Weights of a small GPT-style language model, trained from scratch on English Wikipedia: LayerNorm before each block.
Each number is 128 + 32 x the weight over its row's rms, rounded and kept within 0 to 255. Layers, rows and columns count from 0. Numbers have three digits each. The size before them is the row's rms in percent of the matrix's.

# layer 5 MLP up, 2048x512, rms 0.0333, rows 77-185, columns 128-255
108:168110102119138083080133142054133129074146132086131119109138138134194110126127149167166178156070108085146075128161123193128205121139099116105088147093171101141086117083160115138181126151128154122172140150121045098120060151059057090115083142082103173151159145129161168116108115104177157126077115199169119117076135084152134127171189064138115154149143097122128140165105201144142133136145
103:207127122119149124180112103142121105188116170162157136130141081130131140105100099044152183129141089143109131104123144117173139134099179159171156085081144162103149127132149130124206129179140136163088120149137140111160129134140089036120170142137113123070082129106065149130097098093073127150161174141163074076106175114139153111129098084142124097115124092162159129189082108152152143157155
083:122125079133120153195205171165181159083083103159122103109116160111092144089188124126144132133180134163180094168089174134125160144148083146100096143131127112142187185074141143099139135113092137086131168145131101081120173151159155084128096218117178170182153157112135083143056141087096153066143157184104128108104122115120102088169106127154093134116143118125120104084133135111142140107136
086:103143230199175142068115133129099148176173137190162046112131164137104130135092095107141163131126098124176144101120120147134167223124135137085109124112051109072136147105137105166121080160094122103164106116081141131103209113165140108194115126172124106165135093244152164143153109101119081169142113156109161082074130099121097162122087082074068112133106095192124103100135143133182175142091
107:038085161164123111125104137139171068053115141156143091100155149132159156175113086145131096165148160148159132162127166156131089137178110132128103121116177117117102181137213151129154164117110169090130125106138107134091097144151101103117148150127107144098123131103087045128139088152050132063084135205183138151155138178162179143076073111122158083090088114134149142131080161112122163117129
090:137188154083144091130149108136087129142076171072142057155116158121144129072124062193079176141120167133092162105124147177109077122139093122124130161117098118200144043145160168198189153132133113137050117133111061093091112140058104192174201149110117142114148159173152144117100123213140104106050141147145118127128166135133128115112122097100121109112128119143141081135108086126125121107110
098:134102138096141081161154138180115131107136133077085140138192074088113158143098130130136118127164092118127127138178083068114163162148103142142097159136116144125106109121112138107116111127175126179124162110134138156093142141122123064080128152119147109103140104119079117094138074151209177132130096160077146111128096098137157140164126087128102162092205081099149164109097166088125165111141
103:095119129117141165105111135158079094094129144164148147156169130071101148150155115140122087164131171158159109144114208089209120155160129182067141103114184090087101079131092078078109141091149112150171149151129186178150132143147149065116139198155183048116223148061178088171146074085140137055145148121118070170139126086139098216108140185174139123121119085092117130123102078150109126097171
103:110138110109110162167164071124151130102114139104123114139115137113136159113161100114144093133139158102165071132107112169114121102145133130149092172154161123149092129057041125083061117049150133157100124134188059153138147111113193154155187074141154150090197188180132127064105096135125181176119143100119078184147052101094154142110121103091106119129150127110106139110067132122133104117169
090:102050127124115131099036067113143106133127132118120104117135186098174140114178113144096152147138089171183112135142158137105092090195123154062130152102117184086068171149109152150122101187119110109155084162188189171148143132111106088096129133115120137171088083131104121164184094123153120137080091190089096122170104069109121172154081159090142116089135124153123189174133118191185164126139
098:038127146043149135164065179094108161062106169168147182114076089190108124163131118122123146122188105115110118076095119088096092119089241105158155155110116130119176132153131142122079132142121125113154099187113106153142136098108190071087126181090193169147130093143113156086129122127119112162093135130113173105082092097154141125121114091153110122152148101115125108142197116138150110040142
095:142094123106063107100057138040053094150059154117060118111153126192142161132128172116164172130126126084155137115125083184120214143113107104111147103073162191124120077100144093081123112111195143138134125161107197119116050130113138099122188124159128134160108160082157175091143110177043163090087086135095118126153146086146156107114129144101092088131098156123130193142132156145152068170108
091:109154206111188136090143129094122126132063079081135137130142139086171097106198119131108162150154044067134086152100117090077066113084128145149167158129146120112110111160130145141120134047165135148121149123129114166157101135132093112131041118111166164152103161146153111150082160190183050095140139096093097112136107085146165149107069170134171077110094090076123071091180205120157145130143
121:142098124207145123145079124112109120163082140148113151140177113162122114146110157117149081125049137115141122150145165093126108097146189126099127098126150060129177136158172120073176094103195097176114136142069165164129166149128138136155152136095134126162200109135191114074112144134054110147141072113088139134170149099121131160144102136153104088129105151103096154139131121180166191186096
097:099130149192155118145131092155145119049095109128119080145183160150135124139143128137162145162101101136122090107102169158114117152091125095129139126107152114120099138086125094143148162136123185112157143170100132126167144128148092111108143158154114096173085150107188133107141136098167107116155130131079188109083201184126168118088067105150150151126046118112132113183088129103123097143070
104:095127125151141128162089136038152114120130123080108119102124152148154174115104151148150064161115127097117135110154171166126138126116148045118133142127169145159143116141147111139163153096110190127125089135081136157130111107099146171145133121124165119122133123147159139117132191064158097107188098108139131189081136131177093090141084172114156137177152180124111193112146129138144162146156
096:084153153095068120091138166184107128150163173083040141131145165090118189162088111142163144133162099128104119097100175118143097093119088128125065161145126127089089140134135127092094166135124167056090133152140117135085120115160118159143124143122146112146159144173107100128145164135085132110187094106153134157160146108115184144098093121119145108178124199146095113149052118159139089116113
107:090115110146141161144056155104057150134105113183188106153211129137164120147122124107191182124138074155098134111060187112083112121158060102094140064103168159126119148144134117168110097111109141092186143118175129094105086125135160118113131156167150189154129096090072135194155149112113143126116084154070123119153131173104112122099128104107132127170146075096110090111141126146145111137143
110:130167102118091071172121148194128074134131153123048149180103058146134131126159144188193100106064092108084166105168075111098093112136122148117169112102170100171083121081155112091120131135133130125134113108080175190125119134081112193098122096117140108139140135135128151116138082134107148103094119083207137070184068180134134076112106109100087173157035068119126116115104074134141122127119
107:057127122110124173116134142143154091135141052099150116121113189161131132147135148152165102177101073124130111130113148104112171112130151154106155141077090096041186118180140167166130148120088103098104056163160131125196069144118161129084104144181125116170138125104148124136084183116111119126112072102166124104028130144112139147104213146111202205116096110133144145160142047094155101088136
096:150171128083148215114099106154132120180120106100145129137187122152098127114131186130104085137132128156121161094097152081151087113121111103122084122113156100122126183112140103135089127094131081185128141110112143127110105114084136048156114141092131131133143156129149127099114097172123083104139057077118141145111088082096110141170182114099105171082104115149162192112087120190095121119137
088:127126139035118103137183143101084149162159135154152146103144110173120138068111121138135090130128164132139193180119088091037103133151149074026189110106152100083068150115110191143109136087140114148097107165114118159178154122116137098120128119119127094115141118175098102105188116113106128083102091042075106208139113153103108141123110196120139206181140154098125099155118155112158158147092
088:147150171096155119135140139130138134181171110146178170091127151130136194132081109185150132094094168068074074181117137116112128135115090182102111080109153171174133084161132093155159102106154156090096082089142150129122075134187136133113107178098091141131103099160164060166136121122137131093177172073180093122148119095159133123133094141108195113137133173103132136134125084123148128164104
096:178082123126090090091139143138131132108122120135144164172121111146141111149126147138120129097156155180120095134092121121087089097140104198136083151115095101139164167215176127091111152104153172072097146175177152132142167175127091112110150192113107141171149135085079176100130091108119100097203160126083089133155114095157125023165136053116136145170115110114105079121144123129157135119121
115:149094130100119137141115139118142129108188105172094067137103175073118137155073111125085129141117128150158145108124132091101109120096112180163141124117100108146096087121109124207092136101131086097145136130075167105104158142149114107096116174119143128121155139140166103104129146113099091133190161084130193129133066043150081156204072144078080086122094207115108159118108157041092112107107
101:106109153092121100113168095101151053139168137098073107171182120132118177110141078072173159184150127183089136125150101167081077137072160140137129103105140124105070130159194138124124073185098120112126171148133131101134107153133182147146138126152120129121148153135131146126099120190097149124116059105127177123123159159119119111103135134163117159106153130107158132150072104121147160117146
112:097123137127132114132105115124154115083167145071144174152100137126099104121130158114112145128165119144185102134144101187134131086141137149122150060146153095127090140123088167130146107106124134154167090178125154124114095109149115117118140163130154115178131167094125176132148132125127120102199141150140137049110195083177122177129115164091092137139134142114128149179115156159157109106078
102:133117119126092175157148155131096109124135165119166157158118123167084149145115140135171116142032154157118126127134102127134167138124111107177117147102064085144218067133115065184114159175185215110179041136152171123122133125161144160195049127121134126126128129095116116155101145106149164178154124168126163146148125143119099171103191149165111157105160108146118081134130087200130144150096
112:091174103083122155138101148179078158130106113116090152091130130151175163158110094146099160166093136100160133136104127111068135128151142086152169097111167131139117097152157118108199102123133099182120126130084053143113144150123129109123136143121186126180191139094090101119155069123140097135180125151124116127094121224149072127154151159102073181078140191087093110120133121165141131063130
096:090114121132105107098179173100114140144169103105169161128122067179137124188107176090159161111077117142147144176090130102120105127141118129146104085179109148173138153193155142120121159055132123084099169165170171113114141160103122152157123179146126177110122153130135099169094161124107130106163161159081086136154070147119107124145169151110125086083137093146144141114129165202148116102168
088:202125103116079108131155152121152166117123173105111082116062118108129137115104120149165070133112162090148108122072132128163129075169071076188122123133152150179099146167177146101147154143122111152170086153092068141189123101182203094130126186137116185147123115117089107127098148140150157120071143124120079040119132098115122133134157144121099090127143170121178182178175123141153119168128
100:085078147152122098081181089108178123109124188098130142174133081201177105110110112158120131142077158130115109154073133111180165181100115145188116161114182172123113065131133126114177164139134096142084090161187104170179068138132063175169148135139104089128106176112105147160058068090138116117123108069114165095130124137164197114167140076170100096076157090157099200173147133114077143127124
095:148146195178156148157113117130164098105092091109099131114129189059127207154112150160196137167113124142082125153154143182106127139103170122062074131138109155179151125157093132076154130178115106157166204080138109236088117156109125125073114105125192118127128114141088136169121106096142132060175113155126142108185139113085156166165125150140134138112128140112124152142130160207148189120126
104:143146071099124122203114155092115148141080121140107168141141128160120182089136091120153081144157148137147078115099138168087162192114172121148075119127132136120205102078156144123119113159204098137150105099142077141127133116156129141168125085134178140146193123081152075087151124167165110126155087121080145103064136122109126104144095077112139140135072141131088119150124114123175073143114
094:141097135154191109132075142076163117123052141110150111136122109138193073103118146146135136115112131122144113119084131174176091132181114139087132144085105158159106141116109087140082127168097104133149100159172149129070117096137128135166145073126122084051108137062132112058180109126138101167068138116100158072101164088113093124093131165110090117119114081122117118138110121139168200144086
096:170134122122119173099119116079057123166102150113108180074121174170085088096147118068129186130128141116128196157118123102123140091168119095095112168182181112139133118135140170108140204158140133104108146138078111089102104095128123102166122156163128130125187136100101121180134097114080160130164120102091164066108109139135092082087112094141117157129165120129114129073093147168159111146118
084:172129120082172190066145096185127162061118087131118188153110104119086079115175148086174097164124170172089163112137091174126108124169105111097193167162130085194165123055129129129117154140140093133122166106200145143090186142146186210158153123104104137113129120177154129124099171118169135141128133179119126103171142059164128079099130141102103165138124066167162157175154116119159053097122
084:158107120117149166159111130171081122146094114147123086106066141156147086182070120155101116189116114064112127111161114139107063144092146101119137115125090115164074141058107165065110152086115075141067138132116093159171134199109171133074175107099161099109103167148140151124121114160158154143099172145125114151120132113138079141104104123085130149105148125107152169146103128084133116123123
101:141085107155125205154179109053141154103083084133121059081143065131140168123120098080109129153106174171172180160123139166136131113086128168179169136072126114067119096111126158076151096131114214154098153175110100167135105167057141166119182123106167128130117175152117180164113062104151121140085184100126148170138156144112085167087092165097144141145137106055175074142152142104137202139131
099:222083150100130185111132146134115147137134127170164158123132214040102177150181108180132111120131112130123088105173126091107080120080143095115133110057189108056138101189134192130130120144092159094097132169142062106125136119098160125114119099164108179142107101125151109179134202155120112187143115216133083205104173143115149100105152167150151097157083107111153105172205169129121110177061
104:134151145059089124151168115093181138113104145114127098103133173190054162146110129176123144118166126177131102158137136128128156114116121179129136130117108077121126114085150143089086161180152140151135049136121187139177183106093135104120108095104182095163197129121117151160049055104159112113044150141112133122114156144130124166115118146071096110090169165149095082126140160088128073126177
100:139153094148102099096134105134182108160123104161160134121160052126169097150079155111148105146154147118153074062160109089127098150151159137135133162074093124057150189180131119139223122164131081142095162109148136148151172168129123154163063114112119106163106140172128201118129105131162141213119085127072061128113119167129087187141162102138034084077108147166147152178154184117157148240057
107:194130156092072133118080083095174155123074174103120114121129160119173137204160188136144060120122094128040093151094146139102125084122158090084096127093147144137130097168168136124134105102090134144127144078126160118106118145147104143149187068174136146119110120139114155124123153116154085077094116102144101184195125145171089153179105119128110157183152176160119147082097140113133085138147
098:085125140173127146094122103133104135153168123117081151149132081164126082128127178159123140172165091071124095112063165112106109160112093131107108142076125140138114111104233163117116139122146111094135190175126137100153128055139090105158143150122100161219131143142066128171142118122128143156172153121156132080119077148108126124139107136115206122092123059136117180118137162137102081140158
101:122125162146165165147121139097161115137120089156080113090125066146233131154115143109135166149123149115099126193153131160133113153116188155163095177148110168119136138132062136083101192133093119163165081092179098087095141157148152136126118163167127127144145096142123134102119138045131139078134134134134147075201122154146129135186123158117128147103130118122169151099132132174156176170130
103:204088135120166091152191117127126134145138179112115083089106146146111191141111138136139163136116161129160138138144120130116119111123117111102086149146165152141132093166063135117104183134135137028112134098118174079132178143123083123077142155074134104116125095157144031124092123154115160141103081066151097167126178128136120101134172127135071109108084121159139142135159094105105078085200
092:109127069217095167147166125172100164072172129064120133121131148101082137136125139109179121140086120117111174208127117107105159096128144173163121175165129131096129051132104140091092078117167094125172135114053115215143081142119009133086110115143158156134114121055153115130112099137191121173165125133150161197133137167150136106131074115107122184113108139064128150111099108132079143169112
120:119132176146209162144058119156102073161096099080133103138085129121174114084111120087132179139150208189152048077155158102178118177198140122098141120129129138129141149123179158148146159094097105120118196154095139144158149141182138107126186089122104112139148142133139160114122124148136117126086100125129132153095121144157186133061107115134160096150086120115150120095148127141165097129107
094:096098082166106214123144162154208108094093140067114154142097110118176105160191139102104106165169114136138078114149137074121132157119137205160142147117122175151137140118137112072121127099146144126129043061136151130152104128098110141080139173147140128133126096113097093140173121089140121105142185134108170123139152111117125179129105091208127108101157103114158087153150136148137142144127
098:159136102144130205128096109185096151106149134093160126140163102179104131145089163062176101133094219162096134069180104126083156122163121142132132094106199063060123128128141076091169108171081099123162105184107088104087118134116149142130109123210153098143109120125176126145083187114174148123148135102150073141117121075181120154164187097137149119103100125122142163129151102125141116092139
095:191187138123116091147149143112109107101131185117127128058221194139167151125134133088107142135128094154116140162107097125105158122168098134112094142134179164151102191157161133114165130210117076089104073150144168083072124168145148054126151149103084127130091122141112107136082086195164105108191122142131131123099154089132074121125094113078177140132090112105120165146086168100126060144149
098:138107125128102149110097105095069120174120214143117094158093097135177132099114129124123145125104152174118078095110158116167128076159104158113099106095096244179111167134107132126108126089127138156162152152107113114148087106076193101133155114098114178132136146130150126111159132142161160083190158053136143129114104112129102122153061096149194131153129130190120224138081133117109139095101
111:133125096131206114128143152084115100097059166091138154099058141134071141071116119079165122190171121118133069091111118146180144164158122128120136123086176102107130152088112099182106207162171149158156187091156141189106120122146106131074093102121139108061125102151144083132145174089148086126061153140167152146137149073112107123123089106141140123160091101120120088130146117100125160061107
094:120083134116058161096184123146124133118111113151120152163097081113116120147193153179091146135175134156107108076154063114180104179155102106074110140077089129104071145121139165190116100131135143159105065106073134105162144210122160127117150141147164151185185095175139052194144136133130132102086123143121101167114153121137144117163125118090074171056120122155131138132124181119103129150138
094:127120100124120159118174099123124107096060146132058178200079140093123139111203137094186091140117175148092120182067125088178119090040083121139159129117114139141103103042111113124118123172117132191157067168130150125065140162139117127174173147118186118051150141134176105180104102134090113156098152106125148124190133102090128149121177119048133163130097104137157132133165125116164170140150
095:119084163160102114142187138165124182151101161076151071138139150086171156126155148126115162111131145142118135179107134087127228168088097177161057121048092082150097102111128149033101100117199080121138160163112128105144110129106130143111087122126149143099078137092139153122122164109141157137109134131116144114176106074120197173164095118137140092098078092155132099201094159117115143050152
103:197179091113120164151130184157072147159178158111117116113144114127205119208124137106120088143175182129127120050079166140144108146137121142168130176105182156141141077104107114129149113108118089112064149128118142098161095106140180096072119130161155123160148133094095133143121097152127098104109159173216138147146186123093153130144152126121150148146147116158113090160128121141152062155160
105:123145110154162104118089099122121140115075175163064182132129078119125122118121138116157097131088117134144120109095158146154182059121116131162166143150187161104122062144137051105138111087151129142134106101140074137090103213130132173135173158132083173108147127172183089157069131105141104119128127165079113127172126157130112177078161147144167165116115136164090115145141128147136119107101
095:151141146124068172098111137099141153131154102143125178144177096103146135057109121109120127155097119108108094128104163186158090139187149183171149165146093085085095137188106207107083090152173120177076147128087126100072142082129178103152149091189102115089134128112151166051101094127114162145169111159119122103185137099133116112097120116066174129061132141129083099222091104136163098142167
106:158099136124127117125066069157114090144108122134092137148069154079143147141115160148125119152152117113112149117122131110097118150128192147088073147158089106144136141170141048153101159191122190180145160139169169112162131141211081089161105131094166152126163117066173108111147157102084137132129102135086177168145124151082122152143098076082147090129079128111185085186087128127137092108140
092:109105089177083096151100112133113087150120164164123140099137139116105119155064108149125165138133154089199154115094137164133181126157122122161120060105130163093176067124145082075133143152108180147160155131142147142145133128133123140064098134070143190149135162122165093122038165220107079179085122118178080075094123103106193127138093147135204142156100102179103150093148111124163176131128
103:114150131099119108146111166101138164129132125092189137101113114130073136165145153096080128131135135171163120125101137102062101124152142069154076126125143084127150096202150141109119134122103074106089138154157112155115121140118148176136131121176174223144134115115101142067127131153086156143094136110150199141119083092174145151179157153137140155149148097110124104138119153135119089108056
097:114116148127143142061069071138143077125147112120115150162113114123163139078142148107078115100190151141119110131125100099085084178132162155094185110154169183111115127134089159156145159076148150060088092143098117115105082126159153125129118136121121095121158149118121106073116097127136049109094104115083101166127153171118120102136154120126169146099146150138164119138137137133104090134107
092:136146125054133129138159078181109144134105170089091137116190146076123124142162122097185159124128141138113113106084156102074102174161121133180130161116107152130093177123125059173140079143098095156104119152140099089076096143171110105082199121136119138161136121143126155145091090181127165097164134122078133191088128153136155161066180140131114127112072146102149129118176119076094116157116
110:106076159149142125147148131201164091124157069154095116112133178132085123131167098150109111107142126122116143108110133108110087152139183171146136134093130123163120093152076137124163074114134183136088161110130113080177118073122081114115159182136159149090125137134142116165106182141110122115111163099135102129135134116135184100178194124086148065170079106117139142142115115158125141082105
097:108115153181138140150113119084134081089091132134060123100148191115118159151112084137109099123134182107132127108083064127123120091155146134121083122164134105106102150137147117128083126114177140115119162195105159166158111146149137100084125105129104172094145174081084122111168095121139167205112139103129168109115106099174144108145058132151095105189131099117122103130097152142126115092102
106:120147140183162094110141109112150092189077103092181095176124130144120146123171148098119068168104132082126171208150136118133204112058149208141164190088170121097095098110198113117140094131094089088153155206174152167132076130095193118134136111136158061134193177120152133111121144082140083165078151117210073080096132131136146134098152135120205137119099127104098117173133020135145129102123
102:163094139115124104128158125142138194105119096119130093144166118194141113090148139105167105139144141139154122169135127202112085150152157103081104105094113113168143136078115128058178107128164101139144140159086106103117058114099063190062115132097090150119128155140140063159105088135125122164126182112147111115146113091150102156095087127128097119079164133107229118120149078091096044115153
098:153141076143140095165113148184161080157131132165157070109148148156115153138192152107102136144131134130124109142116166089131161087121116074103165123126133108171088119105118188166117110099189110109137170131135123118161090098118095064150122134105109110165115112127160082113042086189115106114182164103113166110159144071146164101123086150103165055132161155181079096176122117178079149172134
111:146163131165117118138148133148110187143173120063147137125079126161122077095156160148129123116180128065145127117063137082145143146105072124126090121144089057101114142130153122114128165182132063132125137165130121155148133154155172113104107120170189123152125126115138157104133097160104090104161172181153096135096134184143141162144106150140087145180116142068118111138173090115144135102182
092:120087128201066103180106124139117104163069099150122132122066154111149098128152080111116139141149142134109087188083139120133083145154116095085112120123131133120140099115093182117093111137128150132058134149145127114135086119130140118146085118132123176108109182172156149169077124113106102056091082122108146129149114111105107188223118115116105199071129143143100149184133114174135179121114
097:110141119119222104126119136134079103171163157127103123130118067110113118130151094165137142119156122147107126152158124072096114125152174165140155126120185119098154102171128098160141079075133130155159108144124084182132108132121143128090150082151128199142162133105173164116055065137125139190123163113132155065139106142131156181152122168139149110120092151147150127111143140151159185132124
100:171134097107081048190089089124159092170119172179111147163130150137130168142104111105099154100111163108177167110156068166150137142133073134124109126129135045137168130127147098109186019105135107150161150125159093157131186168077133170131104122141107078107157097094090083066147135114107103142187132165141131102196136085113129131138094157106123139117125130131121141109117148143176161133118
096:184128147132130110119069163097147172105126147108190114141166132095092124144126089102171107150122100130171155147078096106125160123144176096117103083132166115108132045155121093138061126118101113107139122145185091137191129117174116148150131126137100134092115141134169121137151155147150156153098126118104108132111152152126182098146149115115089079122098169122146135082147215145139126062080
098:185137113116159174174140132124119119097113136130174167122134126141118149126166128111086091146126095130118116135116119116121120079104153103126133161125083165112192117142167178098162110106155106116108142094160110137103131207084118196117185127161056155154165148102147204147111133092151174203189140143162083143139167107100143082123096043117080123107118185126156103131173152148131093093112
102:137154162156148129171158118137202154089138127103102147160116163144138123131103127131192096119085122103108120163114110202099099167120130167144130123110096175113116145162143112115155175128061118127126102130094121078158166143113142143137157044156146079128126117083155105029172100143167140130151099135155115102132167143126122151094095149106139161099151120072145114210141049131104191111181
098:116105139125105150119130112176144127187126110121119181149119160110117142129121084130123043121133133169144093151068138083113108065130151178044125159195146101165112128144094112044154097149156154149086080121159126143124083141090159120139162240109178149132069116106113095113180159109101227101144138135142161168133152161138107166209168098103094180081091112165164128130167148131128155088104
100:140106161114174195151163158129081164157100148132182174125146076118103130153058137117051122112166130138146180101078161093109098081166134129098141126132149125138046148138117104169114094099131158136127120111117137158113175141106098111069131095081136122117147075147201079131123155120112121110120133180167168177074087145169138058204048141138131083100084135125070110137149059069065133119186
086:108131180141153120113122126130109164121052121117091128115098099141096112106155133100139114135106171106191079084159127133148148131105162094147093114089070107136208147157121113137119140120125102097147103090171112086110108136099190169115092177109149115156130122150164169167103157134138111106150117128090109109100115093174171112089115045127112108151126097107164094111095136132181079073151
097:131115046105142089155128134144174180112144160065117164182064149072141101076116158123110126116123130226134113130170185062083097094119092157092154128101093074174122109107167063112151168121160147122135137144114135110139185157145214165119091090084110141212105165116030127085148101098128186140098101101166114108113147182180142136171121135130140074114123145137128162126110154106151098158116
102:113092123156120115129156130114134144100155182133150133192098149114154083224135152122098098101151212107147153133121109139104170124097122136104147123190079103157150121129115126108121098173113180139139062121117166144111178115136133170133101045148157150095109098126141117145168086079121149086176176123071138099051184123182116118169122134112118118136148136116143135102128139150172148138162
107:143144068114092093142143100177097160158201163060127150137213101087112120148098143131130127131121120131098088193135062164112093116133132119126111064125148117149101161146105080142133165155131136134135149110099172181122112165113149181091162167107192163134122173150196083128135060137119121108134145146103105138082114180118104115118092086123064138125085180094134129167095123148210189047151
095:128091127130120153148105178149136151145097102147123092105149109154216163129151080172126101123089081093201165105210137164154073171120108123124153183139093222079148180103133176130125176117099126136155045072174102146097089111133150083149117135104135113129170135124112118103125171096148137145160132112148113149129122120118088134115095159123152162152196100102129070136158166157189147096119
092:120156149197195190137130139102107169106180104134106115094123160140187126129153075068157134151115162152169125105163118098101032113128137145162127175121095108164152148103090134160114151116138143165093095145135136159129143072104131099154124124148080150124117121154127139145164134156147101105122105111080138126084084130138170191111105121142144097156195133142146057106159179102159072077104
105:149115101129167187141128143136156113114084110157143109097173120180101174191079127153113125140155058140104145169190133147073141084095170145144121153114142134172142119160125102111113129137124133149102130095151158156151163170105106143134108154111149119143125105129174091115095099150114104157159125144125136134110170156113121007065163140107134139146103107103155150164117110141192131128125
097:180072096152080067177170141112157091170173119081143137164097077160128132173168106119166098120102113081194140122148166134174111168133081125101122098091104134160162105151110095177133177133188096126183169168139119087136151129160145098124119100088140113131112124138130128120151118146159158098071134158157133083081154049115090133155082100084094061168140096089144143100132123111187156084135
099:144140157121133218141148169096107102123092239084128110158158117072147122137148163124142072122146149146161077095065083173158160095144140160110134109160133095148135128100068142109056144170113128121080086113149107152176211122094136081154138159156120101137133089115165173142140116101139185123121091120157127179124167216186092071092112078208168085138137089080099107069140131148153058141141
110:162117118162100166163099161121151131167121131129152164100122129116190128158153171093127070111139111077082130215106190143164197092132087124141125059136074127147156093094152137043137123091079096089119174127123138141107076194183160114144067151190136140168098161129121085106133090078172132096114162142084103152104148107106141166140116124109130079146175111193167164106132189182164104144169
100:147175137203103123096107149141145146098103148192114112107133157111126127118145135215137115201089113145117163124152120125120102144087132093106122131129097125153135121155115153127126110147086186128113071207132141074123131050092132115118083089098095100114114121106075145131147149134146177144163141143153112149087182133127177145148144076107093163145107186158133136182131161157165145096080
095:107088154160153138141120137138123098095161111152117112066154121109146120085092131153161093134116126146134137192109094112141128129105107086187069118124079078159055157131177116106111128117185128150104026083148158180142104137132196138159161152131122119184131141092138156141072133083127106110084120155136160134139111087141146122149139164079106161089080166119123166140166161110147123144117
103:121057083115145099187127101141120121118072109102131138123109167162102148109094148082105131119140114132139103180083099130127139104083146186170103104161157087085108099147169081107128143122056093129154090139156096091174119132179144143083141102164106103162127071090188141122092155124086168109163180112141101145075096095188101115165117134124096147097150119056164103149090099108167166144136
100:149053111148057172125104099052129082077087136098170199125142138091142096138184135135085117113075065118139147137101133155120151182138122184118105162100101119171153126113078121170127164123129177078142155173111127139158149142138143111153113056132148129146178123165108102067112141102079106093127184101106124140108153110108111152120136120105089072184125182098067112168156088097180124112157
101:194085093127123141150121136178151130154119134171157133154178171070154136172076141162113117146125103139104098176158182091102131133110133133129174071092068171084112096126123122118120080106136145190167049117108128160161092146144116106108134168129135140130142118130145161080093130149185122121128152143090109106123161110138114109098100110123161036159119160154115044137084082167132106119087
087:115128147132123095128126000128164091122150115144135149154167075139120112108213142180142152123132135153141142145126169143137182143114120158155074183093105152120081136137126102123157099173080094154113057128159153059115110150149060132102111097114171093189143114083113202187101133143140121205172089132122062165134192135133201090118121126128082125060134101136111142158150068154170144105178
083:113193188142121149181172132175103137160101145098129118128106163084138115108080132091177059141086123142087109153150123176135144076156134107156170104093151150093102150088141100169159207171102163134166075054129140176101121160106081111152096127127101108125088117099125083171078085130099088132091122115099137148143187110149100169112158150138158081126070147120131154146126124135121156149123
099:176125128134128118063199118125143151102121108148154153151140121088164124089086116079158176120152104123081136165073125123182133117058118155119090156086205149163070062133102130157106153157122177096172111156218111086122088199140090135062171113145180102161115090123134179140066164135164125109182102098171177193140177099134141164130137171102095156133126160097138068063119118142171104153212
108:163123147127141134131132061081110087136125104091102121166153140140141125104129137086073130156150139164133179136125178070132133175139126161072125206148114142122156161120155151167114120084143127163071103170142079146151121110083143166116131180115184087092086161145100130139073135089168138075144150145144096134076133154141105094101103117104154131151086216106108157099096142108097113125089
093:143172171147114144112124121147147185140158094124162081184150064196069089114097082098094131166073141147143132127091118116133107110146192108085087114162113100138167113104100114156158086141130114055112066109156194160162145171132127103120142164172127099150132130154131160180132140108144119122152140142133100115147085158124123151129119149124091158121158157070095132128093160111143128132182
101:196123105178181074119147096139107063128105145120161116091163138117117163127158153091142100107122115060181185167113125181170184137113087102069146123130075146113144138194177110119113129119160100101189140156098089105153124209079155103127106149161177143149122144161112142105089113121111126151125117116128147103139155137125140164142127080118118080158159146164119096186143169136145113118120
104:127111168174128120105158150149074127083149133138154122111162053110062146124088151094125172125130146069206175209079132144118115126086142140142146175097158123123166130164141153110120129163074158128154182073147139050148092131119145135101148141077110167122111116090115144125129151136062121063103148141112112156093154144143117101116130070161142119114114167126074125150157146118137088122092
103:162120156164188146111184140148128112176074157142115119151107193128099127070143105156197101145128103160092138194183132115102152142186229106202129138110134126126179172161129127132155114131150100146168138121122144174127118177059138119112147100122117160107093154153100120102099144176144180097111176137117150074142172156110139107129133171112174150118145118140055167124103106160135148172139
114:087108125097138105097109131084121100128128086096118130148136165126163132161123158147115111148130102149176131115142140113049087123134111157150156160163085122179167104155109149132140189089124176174164115149110131095171155173118083103147107079116105119094149163154154176169147136158197139181161177158151083106096128116125101147143133178132147080127170116109085094122102114184169168119116
086:193107149110154121136124121109145114139106145126115123173103159074168107174147165132124143125112151155126106115056106077110092135104108134105136146116109124112147115146161098088117078174145122129115183133113111109140144139154151139134071140131092101121163122146150116142170151103172162174124086153057140135096131163148127181119152127097074144091135117131167132080173145178108091202146
105:095126115117154098154070132055105146076120080169116149148148132172136133136131104096149147114068113197145162162053094160128153130142091160109101135068082116143173124138095084157134125105153197121195149182157118171081046103152109147113191127159145102090121105110092130080143113104098138173169097129120120142128146091144115098137104156101144130148135113177129131148150137099183106082105
108:119085120160137123166095124135140107093126161150128143155148109089199102136144122157179108125095165142144125134067142131130104136141139153106096212180188176110128138173115131113135151117132168134107174117118152168123107193152191117129081118090127170152151130122151154187097111069172146157051100107130082108059133123140140177140117080123163111133067160124103141180115069148143046160147
103:161103162129168144185152106209103108155089097196126093145159133142080173121133150132167149145117083126160120191148101184158140183134164115124075100050098111097091137104162120067088120145154131100118076112153138176106112173121154142101150106108140146053210095126125059175124129149080124100124094126125126114088101094172135182175163127130173149092155105094112066125162106086127107141085
087:149112149157054144152138159130085159101128118094076109097079132075150136174099074118109199150141103173132147088091067124094169143113111150094122097110169117122102041168165164152130112141130122140068130133139151156111090109148200176087129146125112110138154127121136065174074069113142175090055117144101090139119190062157095142139133124091176072124127100148169130154089154103147106108184
106:128066162088183175092153123108114149126093099135161097152123173142087132128150081142103092131131100104176141068098186182109116152101120189119121139128055175073105109156176115101110201138160140172107107148092110139105149104134148106160140082120156185157123177099106140127141094075136104100154109136117170136123171152105137160116077088093110134100118134190132120161134139145176170131129
099:111124108144192177076153202143165113097153059118129126164132103134115120142093158088132158120153069149156167176048188089111148152134147098134126085149115060103102084127137162190132090113132121144169078077130132128133109194089116092161087047140192096174147082068159146131115151151081110151181138120150144182145142128133128134067130131077066097145140080158137122100116100123151112147204